Part of a small language model's weights: 7682 steps.
Each number is 500 + 25 x the weight over its row's rms, rounded and kept within 0 to 999. Layers, rows and columns count from 0. Numbers have three digits each. The size before them is the row's rms in percent of the matrix's.

# layer 2 attention query, 256x256, rms 0.0629, rows 66-83,193-211, columns 0-255
093:519478516509538556460475501480462532508476562477509491445433517494479517514440530511484502452497465538478519505439508460511474521502510494536483487509507519520524462510492542484469487505480540539535504474511544496529512481471565494509480487502505487514510502496552505528508496446536515518503482485532466468512453517476484467520516480516498484485504515479501513503537489463437477494476527517517500468458497457532488456526527505489510466498502505502520510488497469514515512493484481488506546486495472509476517533523529473504524541504496519535482507492497493475494498484517500487489517497503475476495504521498499505504495493484477504468495481477525503495482459470522500475529490507521466481540521428518464532476461540531517520544532539523513525507514519508551536484489524
074:519508522479487508476530518496548515503538491516457510536502458504508474538492482506518512524520523463516524510534483507502502501522481521528481521515513478483519505524544478454511484505538525467517523501524502539460466510546521506491522517494461507447479492512470533500487458506462507464500490435494482520507462465509544529505487464472498480501471501464504466510481515534554515535529508486509506523464534501470528535506505506483520494514508503542496458487495511507472520536499502551480509480478492488553509504524487498502491457465492519468455529471504541527479477520445463514470494498494524505518493504534475541490477536508473517479511551544485462433504525507468478518520522466536502513551501508481531465507497496463480492483493468494484443508501472509479515535520454
082:481497525538501544494511458501478533550500496504513510510508455507520522504490548496522499519503494499517493500500489538533505560475514518488532505496510495531516507506554484472512508468500507494503461498496524524530526418485510517547486493519491537470462454511533503493502542505499516522508502519519480467496480498512537513552532481528461504492525515503536494536497482508492476469509559553398504507468517460497505455485512529523465478526473531496527489472492470510492498495540522524488508468504521525481493503483476538503511495512500522479510477528567461507460490514470493518496493540498522505536564494518464468506501543521479519507547529502490468453489488453478494493503461516507467529482507487483504464499491546483514472492495510542505508521498521517476493524509492
098:471514512503484487488496486518504537480548499480491494503500497483505487495445499477456545498498508467514487474475478501491498523482507508467497487505479472503507472471463522477463474502503541516511490512538472531500497501461487489561462531457506488478545528467522491526562491485504490498474477505514544507525491520553493543528498537481488476458501513522554520517490556513491528463508529482486503539503480557497487485499517522504507545535491568487521548468493516495535545464470465481470506500474450494515490474497497439454476522520528523505548447506497531501490484485505520478450461497497466495549499505473516525504492499510532477496482532478536502497531514525529503525520498477501456516524538521555537523478492475490505490521489514496526465512520490490512536496509493
083:463508488487475536517466510498530506493475552498434502481533459474549504502481483523532490474476506494482514507510465501499535510483530509511477502483499484457496508530516482471509474494468517498462522462514499530461500463445472474468537452521510499512483548472512507472509508520475582479459479478497502485541512456509521507514532511496526538480445509471465532508523485513501501501487516502462479509511471479510521495500491523493422500501532477484512485488506536499533461429538544496480491461512544551441477499510524508507467506522502523524534517464508512482520525467512454498525489482506443496473521523496490489526511508488478509526489501496532482483500541505493442513491487470492475485503504493532495468476529503486494513497524457508478486484520480488478516480531508
092:506481501488536471512550485508472476456487469448480521542491496467512483477481485470513537513522513474506510518476493523512550555476484521481532469519512497486566499525471524502467551484533504507514491523496483510507505533511537486489507508488507486502486518526495536488463505487462489503495500464479515497466528464499515462537539481516472495512515534564481507477458517498514492517528530528492510494533506468473531475464474505493469493502537486515476494494457479461492533491537534502547469519546499477514488475481466510498442577506538537477510484502523516534476474497470508455517479471514525491517540539535472477476510489498528476514466496563515527517520465481514485505509515514443507495531493488491508531505497472485507483506449498525503533523527489487455474486494505
084:524459504483535515514530512503490474494476504500460526526494517481508516504474520490471525492534467521493510531518520520487509488541509476499463495545466510491468525496480481517471532469494498523464461482542515517522498532569534503476506486526495515486494523508487488505457498509519536552496517499514478441519503466480489516466471449465512471501537497489530523471474489494514510540544513473526477507444544514500492471511494444491506502500506503520550521474467505508480493548504491504513483450524520494516504473546511509496506516466516482517508491462449460507531548533516493446500490492467551545528437507480513495454480536529475480526503543503469502455527489522501516504507490498481483505497465495439512503475511500520530515491495534534488505513522524537496459463489530
096:538485533494500514510498492467503506529537468495552474484510460470499480537494519507497497494492517533453534476518532518521515483444434512504491482464498519501527554511477508510512497472527512502489486558549498488494519504475478526500510507523528495462491461469478506512496484508461491528512501540511540499518496505536505478510435525521534542513505524471517478485511521521499544569504525539508480462552529529504504508493497464531497548484501510517491472511482536508459535506516476488523478470488512476494501459509480517491502460530516513518480517536527527500462494474522499489543474501518522493533543532500484547479501509497512519438495507495527474496533482465450522467511491529542558447498502494502492515533529511533465483503502524462536502526493500457503507481509494
079:530483503500495525535502529524523532492464502494493496491524497526505532473496438468496511478499462464482472496509487458503524466524494493518479526449481514506504500498494531501451542471500513507505487515503515503439503543497542514435520436501481520439525524465506490495465467496526502492522518513495480521478491496521489501494472511490516532504507431471503543512484480467449529470489516476504539510518507510472524484517530482511469488515514505487505479502441504455490548503519514498516483500510492527460504518507507488492473531440507487488555487448491512499474542493509466518494482475497529521518451515481498478519517512461502494541501530475540478448541492514508527529444499498488470464539530508487498484502481488511461513514515500525487496514561503525507536473458542
090:514494498498472453472515522492493505512479458485572498491495553525528523514512503519553499478507518479520484478489521486493486462459530445470469451487503536545483530481478523490510508512506490501559507546527500465535521529507487521496479516511493500484481511520480529463449519499506490509500465504503488483509522492538552458519503516514508465505499531421457478500482496503549476550527497499501526481511489475486464532554504535484507533487538504524485539493518506495493486471486501505470507496508497492542500527497481507503538498482493500563498521532519517515524504515494489513529503518542521542546508515524505535500525531523516503478446503507523501483525498508470529533546466491506493502466521510461497446523502475544540510488510539522531514548495504528534463513490508
091:527518512496523541480514530522477523499490503479480493496514495485447503509460502507494522459530472508481541494498507512488464522505501556524522523510532528516500523549528477532500512521523528487508454452539490546532472518495532526472515532485499525548496547528502469528478469475470545492491512478463482562464516508484499450526475504443489465517469495478521493477513552503463544490488433537501479486476499504466495460519519482473509526523489480512512478497528492529471526500492483515432500459513513533484523472563469478529470488488478500515492509511503496492495521507496512501469511507513529493457490497503499510483489504502488492516538491503492505516545461457511452431512529481489496482492478491523513477516516489506518526529497482499533460489517576497475488495518490
100:496529411496484514459522495511530482514461537485448522512503518463478507523544490531512494517495434463475496489466495493503511529445505518489529494501544505508467507508480476570509521483475499507497500481491495510524526510475501504504560531507497470534504511505504505530520469542552456497464503528495524500481505495506466491463500471499482511474468484437485545473495523487519504551482522514482485514483497507539470486482512503521487491504482427484503533476481483555516498540482528524520481512505527501541469525495511489539500516501472521488449511500498524506558462495479468555474491463480527454513470497514492504465497528499502468490528535521485521549472481519511524507492499465488486480459512476503487514508491504472478449514487499481474505472486516507484507532475491
091:484527538491475513512501560527487485491498516520492497458471506517539466477508485479508536495479456467527529502499486521501494492501473519512502537511442483469523516499501463498458478505506457535447531459491492488442464454532493493489510503498502487500486485548507468529534509483522493451486539444534482490518484444484494489485508484509485491486443478520524535481473523516514508530537506545491496528475562476539513509493502537522518477507493536513482526527514520522507511481491506505510489511489522482529498484508567562477486492462506480510476506461446529526463508535507507459497512517514506513483523521528473469509526513502538540525488498480489482450476537496486509543541511489509485525508469511472518508495503505552525482486497522546514521543481469503505473458517511
092:507526515472502526493565473478483472504495518504476522503479486495490487553534472482539494538526500485494492492548520526490505491539499507551480457529469507470445494516491510479428508511492498501517525503547513508503494512554428502530493481532483495520505486472477523499463493497488511480507495472469491496510533493484553514466510507504481492519497529508495435489463477513532495517527465477505503505517481513523483570500489489508538530523529472491518470519489507490449492492470472507478520491469483478476540462527506497480509455443523506457494531512500503517487496539503492513511485490543485540517543528491508507481486476452484525475473512496458476482511511494495483476533474490498502465527480524534541511517516524527527506508524554475512544501482485469471482538546548
089:503495504499477482477494479486490520524417465533507550518505507525504487478504506519470537511483493510505474506465468495504495473506449460517524480479491451462529485502507514483541536504478467522552494493496554546529517492468470450470495520523497492494492508461484485505506527473505539457480486484495526449489550535484512474535471507510451520485502479485524487466471485508492483507493503485471522493470496479475477495518509488502482485448501521465547511534498556543531539501455505529513495507517539549483504483541518529503498496494516505502519458508517478510523499513485474502489482511495516494501516543520467498504514496480515527515511538450478534485545487519546519481474520490513460549466506506455561498518502530530519516515458479483496519496515558506523473528466497
086:518451506505524456461507507517516489488516508493485500499474561501530500485518493517514506557459525467542533540482512519560461477521525473488518513528466548526517477492523459510485472494520477484513507505514477481489459488501496494418512476513504504506516504492480504513492489491496506479472510513502485485543444489453486534496488494501522503498549521544538519497486525530509516523507493461459500553525504548556536534524516519526515520508477519526540507481523463443489480544464491504478498561525486470517492519507502494470514521468499483476472514498469518501529484567468489519544525473504500519498523513523494538502513519534483479491484525480493473525513506444535469474501458510531507497493494496484494457531512517539489524463495523496470475505484464480489523510493510
103:500476476482495484501514483493494510515532519491492499475457437543517483447515494521528503500487473522503522551484514512468508521490541471482483492483582521577496466527536521470499516467499459451511497482506527497523513562490496491469483512468450510475492494500509474505477494498553499456496454430503503520461501492512506486518519498533518518482483483514504513545446489502474485506476488525528503509493490519515472516473475535466512493523480512518505498475482504505501504504495504539470531493499516447472513477535483491520518484510501469521481495470493459482527450495544492481467491505537469493526460497498464524557462495487518471523506519464504523503492471469497544456477484464470466503504487479537520499478481493526479522483461461509487486469490470528456488498476511
089:511458506473494517514478499527475490508521494483498485490477421496483474527493491492451467507519474556498463498532526482467489520449438499496504540513488505456478547512481500509523488590519514536442484505515528522489510480513531466535515521462552486490459508507525482517526461508489512520504493489494509552509509542499516489521467415478463507488482514480495473528516516499482485505505528505523488470510514491479460503511509511508489495511507480507475493497523513539517483515523484505480509476505501521515550492513497483471482483528518521536486483510509508445453509479529535449465486523526486479530532521444508509527478519541502475504497483531517492476513484512483496477535531536527534531458499493501500526490537503448491453516499511516505511515493547530508502485503467
094:530514482487589516459428473516512501527474471534517504478534503492452467478469494487493552518498506488480524503477454497491494477520495510463491492468470496544505462525465500522499438481492508513542506480499492460522525482475509483496493492475493486501519508516460507526495544514449491462515466478474502525507516445490510502514536522490495523517509492528529484515490492484514511477517504507499491452513467529509529489507492499496515519468507510465531529482538461549552484526539527460523547433497473494444493488475523530512525490449518514497450489496478509529524502482505522488485521483490493508492499496492537486511489509491507488481514460517519471447497541543519513477489511522525476528485493516528504488530510480498483444520513494507559501537488511449466508508488525
096:488489540529481523478517487466518511469481487500538511511450490474469510506530494531535512461550491499504480479478473485496538492465508484476509508472532491521541500449497484527486502474503487517472515440506513525505464479490533525488480485540513489486505526474491495448497520462521542479524555490488453503491459532487492483479529463530509488457519479512540478465545496492547517475529519485460454505525518510474468479512540511496464485515450479485514509494495517484518501522499520484514520538521496498503488512452465499522457503479502510517525483470550460461534497470530481505503482490483448532499545505440491517553520526441492497523454537498450476534508523512511464510513527489506488459505475509510481509489492515514468506503539494521479498507475487513485532468476525
085:505498512517486478530500496508511458463565513489495490535478520506560480559474458493497513496522487507455488514511503478488475482510513499535463526522484486466492514475503486452512515483536518503485501502480462540482514506492469497447526543508516447499501493504510526507468455481524472516480503457493494552529474494486482473499530509506491491524514521502512516543488526485577477485486520469561520492511476524494543512517510484458514515478489495515488482502486490464482511496478463498518456491498510467523519461502504464531475500458443548473475519497518538452515491527559502462484523525508508526454511531475519518470519490493557513456528492506476539497516483536479527527527500450470505480484477534484487479534461525526526505521511530513506491510491498533527485523510490
092:517530467516502516494518524514490527512468533520490476525470493472485514460492463506508513535533540544491503462491515507490476457465529440529500536508487506505528509497513506524504475522501514500491475514494532484464537450504481508508512475533444532503463498502508520479495462512514486498479474503477492506523494551483473525540531472534524500504513499466513533520524504499500483473474540519499486513514493487464505514499529511529486484517508517527586472508550509500466527497502479516534557479530507473458496484501501485463522518499492463446533485512495537451520479488542496480487486500504524481497491484491505490524532513519502472504584545510483503517533536490524503493528501458424491489494472523507524491517533510587480463523524493507475502473517511480521532518486500
098:520481521514536504519519493522463580513518462505463535513497507468527462498494542526485520537497460522500534487502478496462491485533537515477520501488496545477493498514464514453492515482457467492473489471504533535507498482539509489506484477497484530529491501547488495527525519492500490540541478505425464558487507553451481502444522516519467543496543514524460536517465525477486483518526500523527506511494522500480530453475464470472522447492474526492487493515493544502498482490499508493533510481480536563497508491534567515485516521516491500484504462517470488509514513479498499525494514482510492503515521500522505490490506459509495518525514522488502540494559487519493469474465460475508491478497531498499497509486489542544512522497502505524506538509512447523504471482484517
090:502455530528495530530485466513536530514521549492515499530531504456487503481486491503555498482485502485488492522489483506505499521480478511498531521529537492465482534500516482538521495491484525510463476484514513530523530534546472480485496494497533504493479509447502483432507510490549554511524537506550483542545502540519513493491453507479523472521498495520469475511512502488506466491512503494506475526516521515508517530483480493483497503491515458529425494466458496514520498490502554477504513508467551516525485505552480515493513535509519518455568496501498468490512533522496463530497451534468518515542489513524503491504496550483492483516467526516519474466494481520497487505514451532516468492498496539522474508483459511485466541477528527494538539502552488527478524502500476
100:493481523535507505553498506512492465522514482488488494509525516512544488523519485561535467476533511488503498519508500520493497451499472496533442499490532510500483493483506556460496482508529480510491549479473455477489494523501465468495507505496496480536459466477487510491487533514478508531468505512547538506496540519473509536521472530532558514484469518507474471490539482469513491526557455507560481491471494488519501529503476436485520466491453521459494550469489496544520472517550508524557457497453486490481533497486530511523521488489521512505488530522504525455480505500486486455514495485530494476497450498514528478522563505492535537488490512507510500517510498492504493514502459496511514501537516490536455502488495513453495559524505479518519475492495502505514487521487501
085:518480547489484431456560465493492495486529510523464535495519519535541527535495528476469495509510460492476515509491538531552446465498481510500553469531527476486531543507534472483482501495477514487494482491536517513451476549522480477485527505539499475513529523496554499551485479492461491484493471502476479494526471468528474526507462514544515476524503503495551530478480464493533469529524480453486479473517510545503498496535496494499467497529480500481522473479498498536483510496468526498494463490458487523550468469482523477526545547485494517492490477455507513486514514533513516516497534501471513472498442524519483500477484480490525516512510487500505515481513480470492537466525519521501498493464488455479498496508501487539502496501470548516491512530485536522486515481498506
099:501567512482470497526465511482507521512474551484483478500487485510479505508455498536513477503496512512536447476486513464536484460506507497485497483504520518484510477548499493486537483525491487497526497547457495505498518506522518563502506509525476466498489521521455512486473483551521496456481559520463530564460480504533527502515450476448515526468512463487513448502470510522505487522490507491496489494504494478495511515460504486500472493518483480528470485508519503457478491503544540484517529532539505511520507483505478507498533503513490490495480517493478476523485513510529492508529488480469505504551531507455464527536529531491553510464488524493457440516528519464511453530511520556495527536547480510521518496482463513479481468502544504544523501471495503527509472490501516
092:479487519541466509479538500478509525529458537473489483490507486504496490469500504514553497509502477519462507508501512482490500489485492478470501477502473550467527496499480518482502488487472521500508505479509479512499475492486500532503450472499526477464497469471508516446511509441498534548503526506484488476506447513460481526456541473533531475527500495509458497515469479442494508468510519508464505528509482510519476529535476498484474508509476447513504516528494528501503481489537546485531519494482480536489463527474521480535541509518490522488508484529505475471526531515495500495463524518535442501513511487486443506488491560451529464506499493479491476499462506520554516480445474468498478488498531482512418534496507520539552504463505504517511507484519517509445503494463520
105:455525515467476484515491462466487507463552481499450522540518526515474476477521506496478487534482508504507516529508470490524496501480482485488456521525526490487483481555491518532477503491502499526462498446501467519524542508505521509493493492483509529501476558517475447479473498529487450503512517475542475465461494501475446482522499528488532425519474508469518465486497513486476532471472529486472521509496512497502473465516528505513497499511458504531460513497500509524500518528491520504511495527465473508506491479487495498499488487482536474501551593463451517440473488528507533484541513522477546521543463530492483488483485500500509505540509490528494494479505503483462512498490510514449453478508516473520519475493517487478518516497491569506499508512488492528495530507460485
092:515506487463512532526505501475450476526507512513508510487462492512493512528515496507412484468511510522538486516489485478469515508481538489491551507544491492522508488503480526526467495554508537491508522473489519514482516486462529505506484473488491510501497513483518496479490477462494574467493498513468501513487518519519498437476472500466510479527521487493513484494487570485466524500477539468488505515512469470486484534466492553473470511479483463486472467536491477488495460498467494479517506489503506507541470511522494487512543495471495495475512489506558543494535508514543450497516482500512508493525532510516496510521547508452498520536506484509537501504508490529481429488464488499501478495417516464486474478476441468484541487512471489517481478533498480477530478483470507
092:480523514519446474477494551480485499533524491539537500503491502485446506514469526519489532515498514437511506462485534466469479410504501491502544471552511503493474492489534482509493486505554478530466486501507525522484504516503502524489500504500488516510505487517503571537475516505503480518503472482503472521488527500510492487501494494518509489493482537495478523472553522492504536534557519496510493503488483488491490471517487519486499468500492468504513478513524488494458502499506481463501504507487511466513518483495506473512470502548515508515565494460550520505485504499515475511477534450510520517493523509507482482536491487551538464522523508426512573509466482493523517501462527487509492513497568476503522482452520489498495524486526557521523494489558511467515542474505509
095:563493508453569474500500510492470481491514516518532498560470489503494488472516490486519499529499522461513540542531528500530474485464478520521479480526516494504455501508539478492497470500528523516445514482524482506485524488506476500507476495551525502491505434546490469515476483505500458511506499518501501487516479475535523496438488477477480495505525536494523494545464502531517479507547491462548496547488565507519508548535492502528506543508516505463499492465450494481462506519472499474496475558515486508522476479508529482475467462448511487473500508480485458487499511500490511467501486472455515487493488507550509490507508514518503507485483518503473506461477482512458469477498508513481530480499475532482528511492483463523472528498530474471492455525485453480505490504532540
100:508498538526479476526466526490563469448532539483507505486526544535507499534488491476529532514483515471506498508489478510514468528502503556486439513495484483490454463517522474488474480485513516497496527527517444486467530465476489512455542521490567508507481553522511536485504482541509463523518493510471495495489509477528526500502517488515482473458527493480473519481501480515519463474499459515528526486485511538551503474515531516508496501525452521486507557431532447503489486473503495488509524478510462486522453492491477532477447503446512491516502476495478463508522475536520469486511537509511494519459534479490480492507464489537513522527542520469539504506487511532514509513498475537520497507487482521500516505482500529509505524491478506522494473543464502517523508490524528
095:488469498525550489477506491501501504476517547495532464527495521501521527489492539542504465489501508560533469509451525531486502469493479550484522510478503488487527525491505515505522478506503549508515486514437462476464527514485529504480457498490489508442511512517516510477497495500528503540529484546495494499495454514467517499503515466513544471477557510485503480494476461460514496502455527483539554451506525532486499492496542525537456496524486505506509537503525519499515547478478549519524546504474505457504472480467496517467514555502511524504482519493554492522538455479490506530479502502515447488511498508490509486496478504431520498464542521501478504448488480547513490486471447517495483489465504465500519498511496500513503485494477524479504530466522526496493512518513518
089:502515481513494492508488461519488443493520539498472505511502528501493492505465452481464499515459489492554510481489483497494465504465457500499539509542517517469483456511507504436522540497512448519503476513467542522465495530495521450482510477494506507519521519487532511522483516524477523492438546493519520510503476469516488468502511525489489556480487505527529528442461517547494513489461469478520475528531512494477473486491508482514531492530481503479509536496505520484507506457533520546510465507525467499507535521503517477566491482450496512529497492506520497463505518537506473510500492465491514496470489493511503459517481482484516553487529520540479480503510486520506497509489482489574479489479552459544496526541487549475498493508522483494456480501495519476552534509484511
098:501484498510505494534512522526490491535440509511446487485482502522506494521486483497520506474498495465501490545517523455491537469488529491516487521485518484452459478447511531485514498498492481495472443512502523483486432541479494513517502495507515508528524503519513484448530482531498554533513522478489478449484499504467483466499485462504484469517521501525481496513517495485508469539416468504492501493487506507537499490481499498479505492472488478506499525524489539503530483497516503528507489538494490485506506537492483531521493474522516493484476514516464518481483551456474506518521475463475509527538526507459488566495451545525495480487482517468511522553446514481461538486537469479517491456546479505513492499510505494511529502553489507520464475451525483466473489446471503
103:499481518488493498446527472532460554547463483510501509519447517493486443502492502446512454442484471492460477476535496496491495516469520491483493513523495512550513498517466545513471520533536549548483510507440556500532487473520506464461527506495492516482520483465538482529537517518514527489474501540545548529525496489534521504539492507531490526545477499495522476486500568502493479497492529464513509481461484468499514494474499518495471530545462479530505490476474522494490508497509496488486509497506525510474520470491487523533515496530508553531531524500506491471513480512489509519503508489521471494529474511528489471487475531502517465493456491528517478476487504468469478469469498459503465523519499509452472475484522456523493512476492497511506505453498511509466533484500505
# layer 2 attention key, 128x256, rms 0.0606, rows 65-82, columns 0-255
093:515493505519484481533501542527477522481467536522493529545510517468531500510536535474464510514471489480516506467500510479468477489473496501514491546478519513467511510482516465479479483469545551477522500486538452516458472540543501487515507485514496508486478447488487505521528469457513511535488460461444499515517477512467517500473457513447503536505500495471531495440507488510563472498518512486566523533491533496474517485482512497495504505489497506506500505509475498499515471467492490539483437468517492465518486495495525474508501515506529553546492513461477465479504513496500501516535494507515452502476473466469499506461509485545523494548526484480496474539523493467460497558516481481515534492511503491503480486458490502458494501447475510503493495477477494466552520499506485
088:512508480492467506543501502524504465496522527514498473521499486493535521488477473519493469513504482480497501460501504491486515499513504512499517563479468482504475553562495513504503498556477545487477517523465487491481505472511480538469474481499498497490507475479527453464480484524526505543511523520519510502515542559531472547511498491476509470539540503548470492497500514489508508519481471520512534495499512552458508493473470504505509500544508494550532502533509509467483455469490486500449469491491533520496503479521452533497536525543462475492515471481495493483469526531503523550432504509518521487509492512548528522466512510519508480460513455518488481489490463496473449523493443501485504519530491459534512512524516482495464447501488462512495552463490476484503515467497471
085:509480505529490464490502490470500520544491525463517470493549502507515508500502506451479493550529486486486486536492523499548472533523503520464570483529489507468473460535495489505521463513565460490495493517530493523518468527523461476526521552520552488475493503482500480526486499472487501536526535491528519508517516479503463485494526508505487499467533457460537546517523494510504481471487505520493473507510520500504521523504502550488551502480520545496475527538496495472442509478509488525513493482508472482505518476490534471506501553512522472550514518506538484475491525527495512504496482480529482495501507463527489473505446503489502514534520498493522475517497485506520448505421491511437512469519534479508496487438464478479465509489510473483517479548487504508464513510489483
084:488466498532471511499480464463506477473488474482531494481518460494488509532469520481491522454505493524507437524499515507516543523441478468485536478480524539489476482488463529507506509482513468519548480503464487517526526497496483518494439474521474484484519481512492467472518524498495485504465521537491543469498473526559479495532449500498480527452489466505456477444499502471498515486494500502480473457497493473528510485529470518527485488500525529531519534508522491508505539451531541509479520530469534533492497452506483513483510478500530500504485495560479496520489514528506500485525497502493460493525465522473529561502516471506481513459471539468523464503504491503473563498475498470462489507489504509514458526436485511496515496480482549515500483512520510519522501468489468
095:497502495471521481497510498484490502490487476515492513540479501507494494478460488477551508530452452547471542522482526530544528495510536510518486446481527481489498515472486503517469479506512503540484493509467506492533509501505551487513489538473516517501515474472552528513504501496540548466512488515445492448461508501518478495503522537513530477513551492507536472488503472476471472507469552498526476505490550489511461486476496523496477524476490444480526499496482501553530523471484499503542481539474514455500451521505483547507522484517513469516496536509517528440505493530489548522491534516481558482513498495500498507515510545487493472498504493514499475521488498510504513536574462480483497450486485502465494537492470502474536492482499528479481516479462518472522528525483471
091:515526502506483523494495505501476507476460453529520495461483526531502504521499471491498466504521499507438503476541541519485537468484514491465514507505480542487506455471500501525566482503483474517525468516489498472511509523496506512505465466500507517518495484522505534487527494480471498479516536516548530541493496485509499474512537494543468500509478514483464534493473513489458526487502507523537468500417473515489494526478491492524490477501518490558539503501504535516504493469522503475541527536515498501452521473497465503509547461555514490468546463516537517557473486507510457492485508479556465527468495488508499535519537493495489540468474486511475542516468524463512533440496491525525523510545465521473503503507514506527512521536537493514525540499510513511490485474512513
092:534510506449482525515515507500528513508525489508520494493555492485502518503525477503461513509514546539497503476517547444491467530500545533467479485496513466501461491517512548484502510478499509521506495476501476469437508520462503517537491509469508494521483534516507478524491523461532508499569483483466502534501507481520518498523510479499517488496496507463529533502470507497489488473494482522515461537502502513501500570487530499502512476519503512506468465464520485492475455509461443545465534508479485498519486449471504509475512506502496499514483509481529479524520483546487460508505470483531576544531472516519489517490476498482530493540502503470503482521523485493478509482485523471516482481480517515530483565454496502487513552496546484490476533479543538522445516515464534
084:480544506527479489511517489471495464512535519502513543494477551528529444503501535541520484512471488485530477461467455485490545459538474483495494487557471509448488473516499459495494491473498467492495570480509523515487482507458493515496530566476508482457544533530494521495504516468489501505487484480539514497514524502476471490517516479509499461499492511495500525551510515482471496483499468520479514483528514501519476519475509453512483490524520511510515466477492490512474497529486452519501493480511452473508546471497493491526507483518499477458484496481496503518488472502495529515539524485514475514448475512488486476518470463495502499504506526539507485487440477485536510519420532490489485470507511498479477538547514528517504531488523516472508458533502564551481498484503535
096:482459517496501510506492521534520515534544510527500514512495541477489578486496491527483515460525495487481469526495491508472471481480513474482520520497529502492486505489449530485538493487507533468522483459462494515510512506495527480500522504447518541558480501490468472500484516502452500499518505537513503515543530540517520509532516428482478472509502512509533506520525480476519516477475486455504516522498509487540557501518527517499491521486460466513508525497535472485487488460488507503498528511470458515469459513475483519507496452510476509495448524507476462522488445525497540503510513507518497487517551536482525511485476534497561475506502529561504535493498493510515493513428493496537490529502526501523500460464517481494465502504506437495507501482508531555509501538515510
091:521508525547506490510494504498495493486542505478481542508502507437518516492508549476479505527486547508490517535485518498477495526474503456490510504482552481507470459480491463497522511485512496482508478508474485501520535497550460533505495517563500492558499474529484496541514477459507520493474472503489489498508492526497534472493518509510507473505491479495509493424494502527502437512494461490507500524471541492489495493468485546474547485477532505497483515494510458568511504533477496467500499538542440505473488492489505513460550513512542499502483508480459515474512506497533498449515493494518469548512520452524550489498508512508495515490496487522495499532452523495507478489489446468542501515500530525557509468478480476480504499492523448463518457532528491489516458519506495
089:481456506514497521526489504483515496496490523508480504554515518478522527488484517533489482490459506512507465527488497545459520498507490522507488526504553554506526479501526520479490532483489514492457493440496503505490525527505482511499497527436495457516496524511517503544507533481499494544469487529528484488472476517513505534517482429482471530485496500516477489491501490565527520509462506469475471524551491525483510499487506501499487479505462487460487529466513487450510495496472512478517464487499486529543509488513513514478491513519502503473458494529514489486497501455473513458493493518442492473494461447504466476467519545536524462521500509449524535465528513518510477490457479450518488500499568522528515549514473522511507486465486539457498485476504511493468502451509539
093:474474486457518475486516539514530512455505577513490485469486525479484497503477501509529462497538505482514501504472489517483483507475505470484470565537466503475506457541493525497516476514521530496539460489505479514460438503512506491504498508485524497495522470470549536452517477566487501516521516513471477526487495527540459516477499458507525489531529522504517522485517477513519550494510499507496541490469489518530520508504506502468508487527496470520463524582458523440503536492531513483503514494477492464479536439518498479531532491494486479503473478511487465493494437515514524521457480465507510505508517506500505509509433498523512546447515522515459538455486496529494529514493490478500501489484499503483515463494455513515492497502509497481494490486503477493498527490490528
093:502532506464470507537494528505475518485490532540503491494507473518473454523540499491547545522510505537529466454482515494484493483501450516486493501517473471490516534508521523474495473479503507496482520516544514525486526494502480504510473481468477478522494519503523484490506492467494527512540533464520503505502516516509545516518481528504546496495491463483491505510517541514516533492534525543482506476507469468500510493481495485497506510531507525517496489461481474504482483482469489510485529481502516510545538492490479523516466504506541496469497470492468523517515528519477500477478497483514453452519537552475455524549463483520499529464463518483453427479519468446519486468526495484516482521508480459479493510542520413526504526484549464479491524450477504533489460490520546
090:472551495524476469485572457483488519489537465499498503511492510510486474516499521430514454507497520523484503518459525448512486487482482477521503486487507477504475495526504490516476515535491522440498444527477510483527490528455485486516509495494496491479511495500515576519497496502510491511515511484547473500468486507491514443468515519512523512497482480447447509509458509518447494465489516499506492515549464505491481491490506487493510492496490490518463496535530520495459511549492525512477561531531478509461523491555472504482570502518490489488525511548529501507512481468548494487509479454481492506533480472473490481507457491543513467486472519511535487512487505501543509494461517469481509497499535506521510512503498540487530539497471514476500548462515473480524529481487495
098:494481501476513482492498557501498484504504455523493500488544512564526500479503517507456524487485480527534514474530504516485519454507524484492507512559446487518507475475501476517521484467495505513512505467485521482497475541491534562493485519480508515464459511482504451498515541498501507524511468465465516470507447526495487493480541489504510520502485485502486505493524491507538527514495497494532516458596508502513526531537527541469528501474428503508451520497488520509498517519532546515456479501504491486477495515470495539503528524466476508539471499466499525502472479544483490489502520508495500504456516514463466489543507538535522495494466469464491508480494472444531500464466481467520472511515510538484468485491477511460476495501508513467495474505505530516504465457517473
093:507481459512487543489464533484506498517487560489526532475505520453519473528496511471501501467522509485486535543479524487507511511508495478520519510491508491494455481488451468518477546468497504501547469487484510522505494493505521520519499520497464460505504523460530498492467499525466485518517517472472501457484529529505497481505493465471499496478513488558500501511517491454527460487505501524522472495486451522460511525462520510500488533458499501493490514494483497509474479513530556526504502490538453490496486500477469512489535518501486547503444495512464472534515596512481493478466522473483474506469495464503485549461526457531510497472511480495492444514495540483503492485440502521488507468523535484532512481506455480465531510465492531532523489495486498499527456506508553
088:496518541491493486506468463488481520492510495479510512504499479490511494502537507462486438512479519437501521505498475497554503515532498542490491468477503488469455535490520523511498487525499538506498504510495501491519516494533469539537477548487532505473532500498504555521500488511498501538475475531487478507506501456470478547482513444480508476492539541501492494472498531509502498521503554554509490518525521507539504516513465484503478514467547452534475503472493454492452488509526530517488459465496480493481543491464510478498458505498524535491490538480448494496480513482489518488503506565474477477468501497508531500453532501490479502481520500496482478468517460490520505516494520452533521457531529485510473495528506520493539546483463480460505486544471506556500462460477490
100:510501490491499514496494456502518500537508505525495492545545536504503481543503471491473535435493495484445453482517540468489500504471497549421533527523492456522502533482497531500481509530513508488491467498530463486513487490509485507513485502501498499541501454504526515493477511527484501490488532525486507525478520505518527436507514520443473467501524465472481487513504535516512498494534540491482502542491511486510543497472496514489535524504482503529497509480510506478460502489481499494520522522508475525564454459516483524490455535499485492522509480532530477517488519528472498515464520516490481463518546430506505504488453513523505524488475490506497537557515516451548471523476511524521517461508510479506519495485465497412498478498532491496495534499497483484491545491501493